Weights of a small transformer language model.
Size: 14 layers, width 128, 2 heads of 64, vocabulary 1409, 3.03M parameters.
Architecture: RMSNorm before each block, rotary positions.
Training: a variant of Muon for these matrices, 120M tokens, 3647 steps.
Each number is 128 + 32 x the weight over its row's rms, rounded and kept within 0 to 255. Layers, rows and columns count from 0. Numbers have three digits each. The size before them is the row's rms in percent of the matrix's.

# layer 6 MLP up, 320x128, rms 0.182, rows 217-253, columns 0-127
108:118096079165116066115169152153094126137113120134094170124111117212112107102155085158082166150134167163186149129157105172092163108131160126112149152098146117081192043163185187169123089109105157169164154098111108116160174152168165090083126192117115132130122108131099177110160157123124146106136178182127113117139092156109101138201104126134134154184135108130127128181091183136120144166129
104:083137109144117169157130108163156120158135133114154167119188152145132206135136138063064135127094133154126127180144150140138154132086107172183117172127186115159099108133105106165159130082159150115127112178123081082112166157048152141115157125140080185151131137109133108181091138158181184104091167125118155109123137073091099080111074083070170109121104137127104116103142107102136076164052
097:099105096114125158173115123055153123143081150129097154100068165109117096129054154098164113144118113093124117113072095208130134140164098114167088040125107094112123179097098114095124096139136105202174112185152134127109161137151142093155117174160113142090122084103110114135156065120114165124102080107083082119080159072135117188129130179103147118108132103092173104159128135115190127150108
103:144140123132167096143143134129107144184113150129084091098095133097123103134133151080042129162138146151088087118176099168124133102166141127077054084123109116119112160132187088091117114149123121094098163130078162081130121112122103145153108127095107226133141102143096143165124140183169112125154158106120163133057067102125158103131179068079105131151171175093135110068172164173115081124167
103:046204131127102128201150147135104086183125140125161121068142087080104134128131143124126146082151091107102090114092138161116150122133139081137120169115155200103117121115146135153135148102101126066131167127102132104102165131093158106117123121121103178173179076172155148084149136062143153134213065110162161156158185142116178140161130155127086115162100142087134104123169067146117095145078
103:170125127145120152161143095108064073111038098131076143123193122104138166121130067112162117070119068124119148189123119119093132135108127141168103142094090130109144142144150093141077092090119058154104108129133080113179138167234142091121132181057154150090104154142127127124143096140099126140126121125106156131188155140199106155137138120165128124129138135121173183121096181171163119125087
101:109111100090094132109099138147120128194083179106107165088136056132104120111110139118148174122180157175171166068176157129099169187132182127163094179109102130171144133114129147126097156144154123102112156111108118136145114172136083050169143158136147122188073138175141156134139157131099107138131131148077158163060097106102126159201081126130112138146116116061143178123104119161137045133099
102:110126120134142153092060130147125156070099134123157130184121178151074143145129133089159083159109136139186135144109119147087184165114087148141118159126157151157099166220165094150124145166144107094129130089114059142102107071069148109081124146130159145125177104108110094170064101119142128146124050133114078158120100102071096184102151120137076160151104100153151091119153080085118101080158
103:137107119130094198163149120122084097192148119125122154126122162110145129123131119135056159117132120132202146200057109131175071124102097124100123158133111139087142134176140175167138146185148053117138135102119116141078078077119150114097127161151074126152152134107204097082163124089127163095092176136131159123145071181150091052129132079115115083125140137129118095122078140180134110125091
097:145135146116147117102132159117146162098062111130155161098151165133096167178158134107095109140081127118069146133073217125141126153112096125119139102152151148123115134116127167159097065123130075152150133123179152078159174057126154104148160157063141155100148116107118125104085072119147170191145131080110148059202116162086130073128162143158117090110130115142128174158111144096058094190138
100:186100114194124154138121131084087136149087096147150134080157157143096153141108101054103116164124159189166188088156078123174118092112146114132135148081059160057145183128134149170072151093110151060127149137147171193132140122092166162099138176150142135189128121111129147158145150094122088096104111124132078185144119131145146109104143182188126167136110130100136087083122186120121143136109
097:159169140143171121093097069113146162089088129154203180139130091143166188141143161105155153172158154091122204155177099146109141152095064130142109165107182116160080116108097105093162172124088148145132158158113162187083103124142144100066105160184148098132117083145174084110089121148173113135076137133093128088153122092123122158171103162079080102095140140103152089150135087113156139130162
108:115107128123106103188137099131139082225193097101111113131135118102170108128150163132126084142119138086149067163161113148142124143111148118193173057120150087087165190134179077097103101121132141146159137111120146081102131084045183147180087100145058163161171104128113150151120099140177132156100114102167119140120163145137080119119140155159172157130121133136131161073168119148179086138110
102:091183132134172081165112103141149127175107091098128148120121206126108126150108118128073076151108131130108180106139164172079110159124159108104144130132087152169104173055152180063194118131103145082094121096145138078071166112098168081173123189103111106113129155126151136136087108133103153164089116083087109101119175112181134088138059147180130112129154082161133089089119092126155142151156
099:112084141167109171062139157162106112200125138117114108216098196145158185145022166135084108181138147105149142130126127093149095145086146133116127117149110112153215121148098155158139118129153114131134134100100154145174130128123129149152110153107138120087174113111168131181123129092101161124146127153115073132102087067117133122109081107139115122108149079131242130197130141154111126151127
094:120104097179129207101111099117118102130171104121156094084114163165130090187069101084123114182151092150134125086156183090111163167154101165072135137052113162064132148135102108126169097122166159131115095123133140135165139134128114182089177084166129069204187147119118143074142138117158071130112121092124133144139170178130121129106168184130110097129177123126172154116107129067139110162135
098:119136120155144109098184124106116163174095131186106103148180159127149094144121198098114099117097086183106171191080136099127087080074130097141128139159106154136092133107137162072168136144155144096146103139159142183192101128160116123109107136147149145098130143102170151179085047112142093082159081129102122096113189151063150139137078103184153121155120183108108076131143110125162139157193
098:099160101109142130133141148125201141178112103158138140145133124100117086114157126145144100109118069134116074133134183082095153124131057146129179164056148127045128181136151103138104107112086139158128126132064136115108098183099100066081119114120107063209152141107137159154100112178122149142135129147148089119132134163158117081149093144140071083207192161138087130122165119121123134070157
106:167156148150132095159138106138180136121125084023183108145180129109119107182119090098082115146117102166097183083139124102137116160137158074111118131117103214174152115115109167067103100081121154166109117143174143147159128142113090126144137094137128097153213142109192126100111179101130087124165129041135155126104131096158135108153122132137136133175135162097122077151097123110125087185085
101:147111110121148136196089121107120069130137109170162137149117092152137083118104100122106154194127127067162144181128186108098130110088090122156125097086057092143181120124131148118110156151165102172078177204082130172145142094117129129122107130146071149120137145116205108172099131182180085142181176142151110107140150135101143142113132129194094165161106115153127107135173191091131200113140
100:037142110127107203098145092128177117122167087112100127157156136109151145148113094142104124118116072142205162092106148121102134060120134125118079081149150157133097088195161105078109119090138153128108139138136071102106141150171098109105162133116112120118138121172116083085176157155131142152167185197156150151165131132114100123097135126154163152135114143193106144201174084140049111146082
101:089080116169122128113069154115110119185157150157134167146114111094149100176099115125104139157090137071096143124115152143105097088106187114139071140120142088164188222122036141130142171206196132144153160163145106084135135129108168192163130111104148136150150173157101142148066146165154156149116140119122134113153113112161098151115171138119151162146165104098142111142124097061117195160143
098:087177103069159083166140088163131116120086127119129144145107148181086113142140136059141125111098108171124154145111129079085093130133125105058126132099117133101111179156177128054136110135165104086147183163158127155176115146197108139162179121145096134093094104124152204113173171169147133149113103085195179185132104109135082168150142143150176089099088122176153139097155115155155100102143
107:133143112111121078151132184095050121084138072127129121157122194103107134143040110148144095136095136177153083133129095152091168180137149129181133112187103135153051103116109120102096070135126123104102168117127043125115126178101140104106140110102108126113125160075140086107092086120148193211170130126101161136116090104122137155095117102111115110142113156132176129095171069156116137113075
107:166123083101098130154163172093132116143145125060133135119135126082125155218092155108128205110107086147113123171099145104149063118074200196137136115167123125129158157122110151167112168134114135093130061147131145155158148145120204130062130160160144100085099130066089063126164134108151146103092142145074084128120171135126092167155108109175144106098112144128163123163091161116149162098164
112:180151137085193032142124137087147150141086130137224073111151134131092114131105112064133131085149171125133072061117082086165129116149127138140118131122098101176110206097158161141102111184109173144090128123175153102136181121098183150132101201127122142172153091067125108148121116119145131130163134099127104065136175157156144121108109151106089107108087144089129122133128155165126120111090
103:121137108109095159124151124089113138121151109163096107055175147108174098070090104105176123142133098065111151110087094147145146050151138113159060082146115141152114111150149154065127129130127143175099101185148167150129067083171124159108149129109117084115139102124138115201101140179085125092115098127060156121135134090149129118120128170167115132093146174138066056078190142181125162152119
101:111098076123125160132120158127107117110145113110171125135097055129089138094162139113138152136141090083143148158054058149175161064146105114113080106146149146103176104136135087181151143192095104115109122121073118111094112150075154091144105123119122113129130181142103193114128198133128126165138120137169101122142143159125147175155077059121033178094070123075115138150152113112072133087115
107:096088162176154075131100087108119154110168196111090100107075151103056104137161110149120103075090159042103100129148139167167150169124140142052145123117133160119103105180116114146087150128143123129145154159133147108131130115115164037155155121123165144146087105149109090152162200066203160094101121122134139138167065152109147127121125095110141129106095109087100100119140150181165158172129
096:120124164131081131101108112123157121111145185099045108180235156065093151096125116178136120151157161089100104170106118116117121138102130127136110101126090074145152089122150229093150144139126157164155136152176156194120142122179144120161069140106115109099118124086100123111092124119087132170118100140140118112157153072137146076113159164168074166082116114131084097152161161083142172103120
093:122095123123124104143128142128098155109165141125134103122133097102114144119091193175143141180172044119091139075158182153161115206151152183158138087092140160102131181105120151146139077161099131142103104121160192128075133088127101149132072119185098102127161102115120133199105083160123101092112091070042092128141126094112147179207150116095133151094105167110138117101167151154131138128153
097:148116106091129140094150130149106144054173098088134150116135124126139148104138090117113123087117112130142143138155111115121188189119175166154097161123119180215108122156145139136128124190167093128117164181164045127156179118129125157117129198120081153098111179100140052170057154141109197129172116125142170112156152106138162130095123131197112097158111132144133201142176075128137123120094
109:081163136123151173104138055117153104095133152111091150102108145086148153138133185166162153084109139085052124162067099133136108089187166172121163137125128140171100098152066195079116108134111129135120112183146138201094135117149134211141160148173170158134097166094135124142140110139151159165146208154163124126150135094137115125120120159171124163104089091151153133140094087153066165138163
103:165177039144187105114102082124157100161115182122111192084125106177134123163124139112109096133110164122089151110091093084138130118174086128147089153094082131120099134162120157070117167075136107137164115071171121131132120072096152132071124090135092076150101124126066119131068104150097104128076152108111071143143174111147103150117121171173110101174105111136180114170151168096156095114074
105:072127145116122168123128111129083150106097113093085145154202097187121152173125112141137120171132126151122129175120114116117132090174140169103054161111160106111060081118071129095111169056048165118125119163088119104043081124148097120109143157164142140100078147069107132117157088141092141081180100142148105205157096157112128126101145141134125161185128104137133188116117142158124096102145
094:112143131153159127106056090148052075150176132132132195110132109112114118127093134133095165178137063108092104112155207107161115149159152127089135126148181094160196120157074119148145114162146122107109085130101140125089171148133111125132158100142126105109159109188107142175134126173074134093146136163117112181160170099156156110135176147109129094065085076132108135210134142089191101108095
092:133116133118147081113088122131060105146113088126126095140099107138168131149185121148178179130162200136141141126063154189142138094135076119090056127111073162089137129066136161148096159187077181088200139122111094180139113120132156137102123184088109105179077127112100170141148114161084123125119124150203121143104115123169088178120170126127139123153110140178092149123132172134129121132063
# layer 6 MLP down (transposed), 320x128, rms 0.159, rows 217-252, columns 0-127
107:186134117128093090150083154102116061169126141171117153166172144086065132092157115125138159131096106176137185141137187143171105103086148121134094070093127122145168121203143155122149178140141103108089103088134115133069224121163157117061114107159142155159148073129159118169116093155147165107165136155117152103127158170145141121091114168099178171136116171099164134128133208121147111139145
108:094130124116122126141134130216154182073066107143101095104129130103101157060103085143100073074149109136120153178159135108125179124136075161061121128093150128136168161153165133177045149110114161145156093113151162125127134085111145103096130129119138109135177143110089162120106121167177157085129097126174147100118169139123105148118115101216110070169203139158140165105138138104176125085163
094:107032067127108168187099104141170134130042203189119135138155125131107122184108077113129123140148169129135218107128148107131127177101104157069120151117143082126131088173101110120104125100106102073108112120076099110128112103108132127094150161105174120144087169111140116168155137106138123129109188059113117126159078145125138152148184162101187185124148138059159120124120124114130130104130
103:140066154089164133152194124161163142163092110107129125090111081155095150149070156152091138162173122149072130092149141134169135079132148116068173158108117124138112174052152194167097110111148204182095093070104075116148135101164123136113075103088125095105142114171161155118145140131158132149189131138129142151187145148101117114168083107121147154138191106103143176103120132131181093108174
101:116108163043143113131126165143092121168122108126161157139123150187174140143068109149138173132145086066114076133162094161121144122121170220144147125073102123110146184168158154075107139098126151154110143130126124126154175164113172096111184102088081136120138113089117127100169144147192046092151139152120092126128145151093070104131103147088150091200127071140119136134149097112155166082161
094:141138146182139150056114126060106124050121099095145110131112119125127108114063144119116185193167122179064108173107102150063116157097113142077183137148091112118150140094128131140159140115099157140139094067112165119119028109098068102145191167132049130122093088154137095125139110159120131094140180119121145121109120126123116117130170138133119167153109096111095173096127111198128108129085
101:152134115129163112071144134069138108119136142128137152143138124118116140128137078172053152146101108192133095168103148095124109149059122090162158143137102136155060118190129116157171127130140184101185101115101108166119145108143142127088212115175151132166123162170108040100128151122108147136116098134123088107138109172110103117104147139152148194068213111130126070193136087119158140084084
102:122092098158088143111087101127082133071114086087142115151158136089104174056144103041118129079145141157184101066112175069102157121102133106112132176136139106144187114162158181113131122168116050150169132074099141119174149123115123096152143092177112124167106108121109137185109090107164112161078112104067146096167098072112131137106125110109108142132153153120150150138097172189136109073133
105:083142156075084156191123156117083114113089148084127128104159131070151135129186152143091104132077120108137079132114173153064076130128102163108089081150143142092119161150140134104113077153102156154110152077169166151064140146174141175149123102157153137137112095139130085193130074172195128148088229126135103088139089122104147126130115081072165088111124095145168163140127139135096142130106
096:110161128136109062072098123120149158148131125146162139166146112080145110119119124130177036168153161196142156128113122181162113087112119201127084152199111145127135094180082121189097160182130161151114111083112071092124128085138113111183141115092099153144137175139183127118134104138119135140097168147096083187142127126114079113174176179139129189097115178098094114101105099133102143149109
104:155127120089185161096147122110073151149119176124104153145088137099089172113066093171117112082120135078139094081121124081157085159121130086101176130106150120140190147063153133163068117052155187122145169130162112114168164162103043124141112093137118092141149116103153097163147092123153193116115115102129190129139131165093139118140126162070149158125083087168133150104132127171110072087113
091:084097115128134104126136121151155091193163125106128075127097122114128121175076070090130091038061132124101122177077166107141130101089090071109120115130131118149155095171152113137083089155101103073140127160161112105119162097161161073171066093091148150094091168115133137092134100076179108116109147127062134128197128115095071144151144112177112171082157142124090142104144148182109147131126
105:155151154058117168122110117147186138133144139150118158107051127088145186138160170120153125144094100142143087131116144135183067138148150112191136082141102098130168120068147116118146029117181140128105161148127141186121091097097123125146067077153140102103109123134090140166195122131179103115157116107097120087052139114109119095156080141143168106134110156209126140104181136112129081105157
101:105095174210140112133143108147097133059056152122130156157138075115079116109112083102120111072188098151069139172151134096105167099086123047139119074150142163145184130082126105126098099113124079118154158062127144162096180116178142132146140124163122105140146141118148057099078126143097094139113129141082169175171108144136118147093101154139140176135108144135161110168122094110196148143165
102:132072161129171159111113132148094149117204129142107131164148146096149141120067122168191094154081078150095153128129087178116114109121148178066097070176065136116162121100123061179164160065121106171137136120149101061104107148170191124119146148087115107120195155132155145083131140144167112097194128096140141117124145143147151117151118142164095108167114152168158155168055110111158150137125
092:082129111099157162118147171101142175143195091062099124155172143121172129104082093125144155099095207142103193124154116084179110176093147112106148109152139160113133118178092123096120174123120093110137148181103154126088150103056133167129104118088081109143119112104087182111126167151143111078156141050108143173093098151118116164180073115138120136057138129126116117100100088110072121132083
098:109068163109102180152139140118076163107157109107162184119118096143125096119072032162102101105162070127144155063104141098114163160125149090161109106123070102112144123144158099095142172212095146184111097091111118056094108152113104148124183081112107198133138067088139132106138118084141113186074120126129069097115118146106128136131076118138164139150103121109128107141121129121085174144145
097:102173201142119106045110141116101102153186130155094150142126156168065166122086142085178100101095124146135144071080097133124144193139113073126132126160130176128112113067097089125150131077111133158130188147089105127130142153214125115140140144146136151093140118109115156083191124150085116137172115105102103158126142120126156185206081101082084146155083135141092132138086166161099111149103
103:095148093140149164147150138092101115148139115098134117095104148155147116101154140177153128155082139097116154111101121178121057074098194142098092160126088114041166095101117105175144126117187175146155145181110159144158125067177104134120130129109161129080178127069089158118120101100158158080107166084094193104143083133142091212147122128185142103188141155127142097136143137130081086103120
105:111132124149112082119165100157142173120133194183117119158167098160074086118146108126106158137118074164181072096115120114107141104115165114104098108090115147118138162073141173087133191119112110164153156172163149094098071133112163109177107141114109195113164174163117121114058092114161117100135111142096103095135052061114085187152143174147124093164054133143107119132122160132144154193129
103:106140106128164100184119147104083085131111114159157184095120165097129083147120095126153089159162076139096098155181168081114154123143102122152133077198161133141165122157175110057134134146123028109131081119160147116115162119119133144134190114098076122099120123124095108121121148110150152107152078131148127147104180134162119127191184114167129173053114112104115103047125079119117186160103
102:111111141122153106143112127143082121089113119058140109060077141127104108135079100150086157173133126135159136150066120109117134178141152076112130096174115126138090133153128147128157142172101135085149145167177131064215093127089133150063161162157059153072151171125119126067154112158038139111122128135162142138150100082124056177146112144165086085126120141104149115122140139146146050135121
101:164083091193204156147117124091090080128124123161167136177148059149134211147078127155118148106088115159100070116129055113145128141113146160130160134134108160103118038116104114115102145094108123105083124126098120175098081126145117151139139165164118152136149133127115099067104144176074124139179105192134142106103123172198086151143116063131087150097101132099141132141135074092151143152133
103:195110092114085099159130182166104103199105081194146138133132136121153174109177141083132110186161167115132197129139170121095138136131172159130137120124111146156081120115130082151138169112097101169111173136117114126129151135062146152077114169137137204107117178109153152116185159190129178118159113147117133143131139139130138107087081063121099180149149136078116044089156124106105119134179
109:120180146155087124133122165171098176144121144094080148150134135078059147117118122109144085139129159161148079095118137168149073156132130097137103170094153090178199157139129105126102115142124161092197166151115120130115201221122178140119125141142112153100132179117114132189117084109107119118125075099172116099144127100138088142120155193116117097114103105102167179188086148069140182153089
107:098131129143081130112197101087152094128167141161106121116146151128113129152143110152144151111143094153069109118121135159125104105118136177111160179124087149142171176096127117118175078107119076135155206060161158094156162191150134093110167087075116094072096180094160141137130151102075154118132178195132156135080117158122115160111154108057109156115165127138089101089088058074117108090136
099:123114162119144141166129083140143155067133076122131143098149058133126111113179140120163120109111160124093122113136217090112148072095150062189121145168074157147109088129085106126100147134132109126116035138159170185173098121152138102154162192168130111124136115102151167180128127130093121106100151105169149106104053142161143124167139120194075077127135139116179077121147155143110146137072
098:195112145192135113178133125111154065133110129134117090109094086134134121062150136098136151116115150142170095136158112125128105132111118127162119053113114089065111135129131172130163157153124153154151126071134133116116087133156098139135136071130112055123065158132123175162100101146120160074104116155152169162190109180117078133131162097141049135196180134110178089051116129124062147100148
105:122177130173137138107150152132078173128111141146098141080134138142108125177091094149112156112110149190100156105162082128062151123123133135073154093121066091152153121075120068102151095120047155086103112100172162124110110140087163148147108125137085200163169137121105173114087101171121126151113090102161145135094163142148108159191115074166165175143132106198202090103114175147108130147111
094:117091146102122122173165093125124156188104125158147094161154080079144141146134081096164120135124072048110148107092141077157142074120137127199136106076149153084185145135141112153135147121075094145126147145177074165079141143083133167102105125109111085107182129099154114135118171110142110182175136070186139157092184141147045149123129122118125129120144146133102154119069097095179191142135
098:138117121156112092138123158108068093092161132149135108108125146096040091130092084109092158160124090102151152175181153077126132144109090117150132082135164127112145120144119175141134131111138111151177091033135138161112095148150124141104138139157136126109121081087019182126102140144107142079149111130155164090087059122129185106106141085086090145166120129097142178204127089153133107192113
101:109152102145138098099105113176152155140153200137131147162064182096135169068099073096117200129148152179125103109157163120097135109139112106040116134130094147162162191150118112127107151174140142118139139204079150085155139090127136080122135167105118124073176090141096059139137140058152149165142113124135168130149149095141094123121088147089148125118074121109075114149098110147079110066115
103:124158134130207122073148124108116160001064145090112116146149138167149118077097118088140168113127128086132143223093046121173092140170105112137119145116115175108125155142105147147094141149160109116159115137118142173150138140069134115152185162185087133148121135125098124099124128132140114146077087118121098152110121132081141158098068165108168127103159140115106093146106177144064083130162
103:181109148155164150185160085144080087097119159124148152146051137158074147113119127136133130084143170075072123112163132055160090136153136104135150116147144090086122098147078146098147096131088133173144095082122132128137105182101080156143118117143113162167160165157081155132108066107141126141095159104176147126124093194139110155132097060107131122105186095134195112071168161141142161175177
098:058175130139171143138098130089092106162148166094115088081173138173116131130089074149100134099109110200106159116144110155158138088164109090163147039132158122116105066092100158077106138083103140123128121178101116195158172110165115161115137112121140127166144124182139110117103082101137152151194074151118159114157141172089161161114119077168131139101129089118091081125137163149189164126075
104:202112164077158122141127125095098107143102167118168111116162074136136098156153136103090110074074102107195114153182115102109123088160114122134110117173146148071156069148072121119148117077117120125169107153191124136104149104113074121098112159113070063066059121141081144127106128186167145091153120146133098096133133117125074076136110139158165073132104118135096155184135114173071151128091
# layer 6 MLP gate, 320x128, rms 0.182, rows 218-253, columns 0-127
111:056111160147152143158139151108123107119172118097148155154185110133085160114137140117103076150146117174120132080120148150069183128071151165184139133138139124163135142165100138196138177125110176111203054103117118114090123141147120091140151097099143097101132145092135082112141138129184150133077169135134116182104166091104103137141087109118152094207114173199085160103142126086064153079120
097:090110097119086124162158109107115099092104135100134083141151124117146141118077163132140110184134139171138096060097145073043179212096146146171106034148181082199163114174164122100149161157169119086138166131142122140109064096149132133125140103119146102130086156148100118196125128128136128134107116133090085144093098125106090087129133110138090145123143073097161084145137126082176087137155
103:165117096114081086206132171071123172129119149130107089124096118160142102155144189116080111149157136073103149077133136110114127063069176131082152128155129137163154098110076152135088139090048143111113159064115145119121145149154103121095085075102189182125152153131110165121151136130151140182117125112162083109078182092063128118152077128145138093158128162121128099126104126083144097195150
108:116157087076128156106125139109129116103107145129073191167137180122125135130152067107124127086067181145137154143151162074156113129143082121091117109108111071187127119151126075172163163122255083150134098136119158195139106117152146140109088151153114110135094138143106139134128141155132091132196202127117141083116182082103147079090107115179089139181086156097126130125097113112127141139125
096:106171153126126216160142130134141112168138148135104149188182061162117078092099063140111104137129140154063141143076087078094101133104157108115168118168117139124084123132131086139169143090147157119148163111140146127165084072155119106125143165100135141131098095091161153141141084116100105144118144095112154186050177141138157126150164136099047074202107147185104139124133125102070108124100
100:100077186163114090124137071130100087103097100102148067124120140156175148166118139094170083167075121099105179084170110109154104171112138124135219131134122130116103113108150075144177122177081188140103091109110054065074116141134125103129112122135069148126136165147169136163136097119139147152136155111166125110162111139135108182140167092057132098122178099152153074127103121136162181084129
099:171125132149123129151170070121118125085089103161182114129160158114111128158133128104076135073092126081150109182129142150147177120124139099147103155150138140065182106094167132141110160175090122158159171178064177169166173100154140102205128133122112160156115181145132134086152127118173099074125144153117158118053210164128144121100122120075099158163133129198136120074114115148146099113071
098:132147135141150121186104062095132093123100164159173115039140115163188113134106131150102092104121114177127125110164130135118156169096073145075121063118126096095143115133158103196155050140110095141178107137160148079151157151198190075188066139129150124095120143173140163170135136106129170109123169085135101152162151121151113128137129091118129135105130098161103122136150119068148049131159
098:191112094110059153176091136170119147120100146097136142115180095146096101215115187150168125169116125102100138115144122134134104100131149104097133144156137139085179063149117115159075154145112176099159129161175173077098073126146107190116161126051111113140135107115116131128122143084135157102160156097165105106184086091092114119216100126111106128136137172079145103133170113121113117065178
104:126149113131126107085141091146094099127043109095126086143133083169130166162128084100132116106091128116171113172112103092145197140157135169149152108137149143114136105102163172115109121113125149185141082092152143160190103111174192110169116081178149153083165137126095141096075128165144146066122136091071143080162147118125148182078083137161133132139124099108092190099126184112133123036093
096:159124142114143113132080134120133121159096075142119129107140131165107096069130170123146119154169178118165169171186071135107147161157180099109111142110148150135089161066177150119108131061121112127132155149149088098095157068102184106166150158162150147138194134189092133132181171107128146166116059138169124147127146093139075213129111153171134172148079113113169148130099159091105192122095
105:116131118114131117123137145131094153087128137129172107115095166143121071083135193128120164167114133151096173130095140115096076161118157085099130105123124061149159118133081147149100150183125079143147128166098112142221108054149075131092133096159139090069099135141097149115186111071112137092148160109138105186155105190182129123113163147107182100106137132092162104110117164170101095049073
100:128134162119122110125139113102073180108087127150122050123150095106107116053119106205104159075054160141115172133151147118147090113100107177177080101129124114187086116141116139112120071129141137124145122111201055141086129092090101133107156149121118095110112115099156126110194130113077144108103139135135094130132105130108114108064130161122150097166140097109098087160057214133130184118089
101:090081105144090143096122145056194124095138095090148090116169138115124127106207105134109123087101084169100182092088136128054143151074120120157059070118119133154077143182139072114127125100115122114118089148149133107170091170188148126181163120129079166126128117152145173119105065147143099100075149162165169129196168177138173100097146133155112123122117138130099091093137145117145100153124
094:147154079109148149152092118150158113083182148120099063097151074117102188109095138137106173122174069139128119115099138129116108153107169146186185149076090137141176120181127125137085121123105192154145109167087086105104107135128108191094068094170118110082074153095169114142163125124146191081160113152160141135146084120078163151119127067144120101093152120126090125093140095160087084068119
097:102089115138173100128155180160114140126123103120131069130139124119115127100157123135130168085164198142137110054173138182084175132075108125095122115171122129174134101112098167181150165128132068146132169140165138166080150087142120134127108171103181097162148156170139116134056122151136153083145105092160227109126085112125081069074101102151114138081141122103163168089095113083168105127092
102:115146148158111130170090080100152122080077054158098123128133147137035067175113137173136163161097153086182126099100146109118139146071134142087129166188168136103171125115139132100156133149135096153090088126143084123149118098150145125130100116112146152147113200142154161095102124151060143074147134065058050119141162121165119103117117111172102148164163078114090078133165153128093115147126
107:133094138129115100106121138059095103061071167127079116115094145100121111119116138140120101142152080099078100081079088102162227066095066102138187104152080142123123092117194143158077148152091125109134094197135153194127210113154149105103125165116128130121133151158138156121147134135127120082105176105133156118111114132110145116113142143139163129158027104132141110115119135173124125183147
101:144114148140181178118160092102124141119130103102130108149093112131117124108150119136166143104130120136092143147177138174043137123155145112119099115082128112119138176087168127155107149138157170113118148151142112157132117177127166140080130172083087171159119165068128144085103152092182098157122204120153160080105058062130113202149132132065064121106166092161128111080122211179109107090164
094:093118164172139173099122129086160151141125146109088144074140141122124162107156145124110162069124146184094122117063157124111091144106163118193118156129129101124129155134095123140092160097119117176159132144148125120162110099134130170155071167067188145094168083130071083118163135141174075205125105147181139056103124144159052061138148117133176176134155105145126106148102145105124079060154
099:166136090109082128134170101097170186075072139131048165129147083174109112164099170116130148124194157181199129152158158119163121093104062141138141140138122109115121150142092168111080045157143121113102108129076146162129119138092123130124168118167045170090175120156132137129073125123094145144111204126145104112153131192133136122150095163147136106056119115115179130126101105126147095149133
098:089124136155112168155106079159098166154144078119135134101147201049056134133138130120154150125122091138130171140090097056117134153139081118132146112138114117165158136085151089120110138114108121085173167167119112157177136111109133083076030150105150151121144121111168082164110135047128129128161102158155127126063132104061122110127164190139126089124103142162143166159100187164090132081111
101:101142115148121127108163083116173112101103131103146141124113180118121143109134101094108082102094071138102085136144144110069136154122127182067096109154103141178135111093182123184054148125145113144144093087094045104192101168119118042148115062115159142112130144096098089095064183114134142103101137170166131095143134133174143171136055153163102132164107106148094164137154104078106112130093
108:108198127114145151113131076155143137101135097126152115109135098125162184105123180165101151116105120131127069226167148173049079154141117100113144096112154183118178101077127124147130123123141147105120168161099139189153116202115120104146178155114102130135157181151093133160134114158093066137122145122168074100118095136116110106178133073127065090102101098145179124107146160082179117143185
103:147150116141161134115130101110077141168104126180205090141147118111045133128108181091123152141127102147070133150192130114111131102118129158164151134141172169131095159064103074122118096130079106146179096132144144040082202107162140131186127153111101183140110098129090157103098147121148117081143193155144102160162151158117141154108146084093115088125095130144046122104137128071169138151126
105:108135113130223077129138136144065075115096120104146129090116156179102132176089145095122063159110098116147158130138084140078183120174174145090113170093110076107150125084092149165044111120144161143104119161142087117161122092080125139091164066105163117140122108167129086159078157114116124147115085129136122126150135142118106109081145102159155158096112120079125122078100106134232118089141
103:143111180146106138122173132149107060129114139158109156125142151197160118123130175160114176151070114127116126096127189138097118129129125140120146125198099068116105123146092152124110087128148132087142130136144195192108103194143157120125110139125137138114077199068172123175161105134142135122146082082112114128096140182104072069079153132107172083117217177169150175128092158102175137143133
106:137126103151178129146094097148072142104168086118133149097098099135200087093104095157121107117133139069131155050142120143108101108095117150026100117106142066109122137112118085106140071144132079143159131086140126120169131085153103121106114133144089120198193122177129155134152167136148102097125090133200164136112156076076123129128122122069135137163110103165077114027112153118120137100128
094:047121173126126173080159130137125137118157067096171101139171014152129072134130126148160163115056104110077138116125103085132148188144150124139088105124156106054186168124100150147116121122134117141143169119137162138090155141175152166143151088152115145131178157149088145155149152130118221126126148076141125121107108074129098130130207159112099143098133173144142126124080138152117115165154
091:102099106171154140100140112111119132122143165081083115128095132084083076113170176164143119129110102149094133131127121147131149169094126096144130137076119105109146122144131134146146110114165198117074121182172167121081118100108179205193170214113166118116072099171173114117156152143133153070066118100102126144126087103180160084098096099070170211125107137109088125086137123147148134092109
098:140129091129164146195155109092078139053136100121060104156135143151147125080122117126189209157170094139161121143095090085132131152184094087161124141161132113152088155143168126129128137141199184164113117164117089153157135071133135110158125144138063154097118151151122074150124103173120158127119185208129150134049122156135129138082148132151128162166107145095159138134140086122102152066085
104:152143109092086136166174171051131053135100119119087142167134157168125183159098099140058147120161128072112088129132097183088163093092096078172136139115111143147110175121208180094088151156119101095178188111100121134080098150106155128115052114157115141134111135102115105147120171094140201132113137145113156149188120094102130105098104124145126156135182142152117140090145158099147107179129
099:154129071117119089052191118093107129147148069096215124127104157176144108097131076082124175122131163145103121057136092110126186108143184160104135110079096095147163104113176056124156168149095094100135126139172104180117197100131125138166130149137090135132117150161100131129056193116095147097159116086122099158089147162135143094129119110131108097133091094085173150122140153115142140137084
095:135121181127120146103137159101112141149124137149130107135112130089032170153102185016075106129108126149147156105128131103088142117108105125080128117086181120126151104150111148108125150126085088178131138122172114093120203169191112137120113135115156147129127133164108160191084196131157157119133112138165154092091112142100106095158153117153188043090095103096105111130084078070132159125169
097:077115138098167117093077113110093119143155089134145119103172114129107093130098092126178108166034100117120082172129164087120176125169079109130125198155095132189122132151155146226105123145110112130101103114111092123114128107067175159101113107061063074100129199134139167191162134116084106091134141100126079129110154140140138111118118105130090126105147092148170168106131153125110162073108
104:147186145113104153192176102141132117114133155139122108094141174171140117131079184102154180121151089120098152111111095104086045156147123139155158105123148116115128170154111126137166156162088124134123099166122141148185131062070152139106179166101055102123084180128138101152179147154120113121114216109141146164176125192122116162119111079090114125143074102091112175116160134184140094180097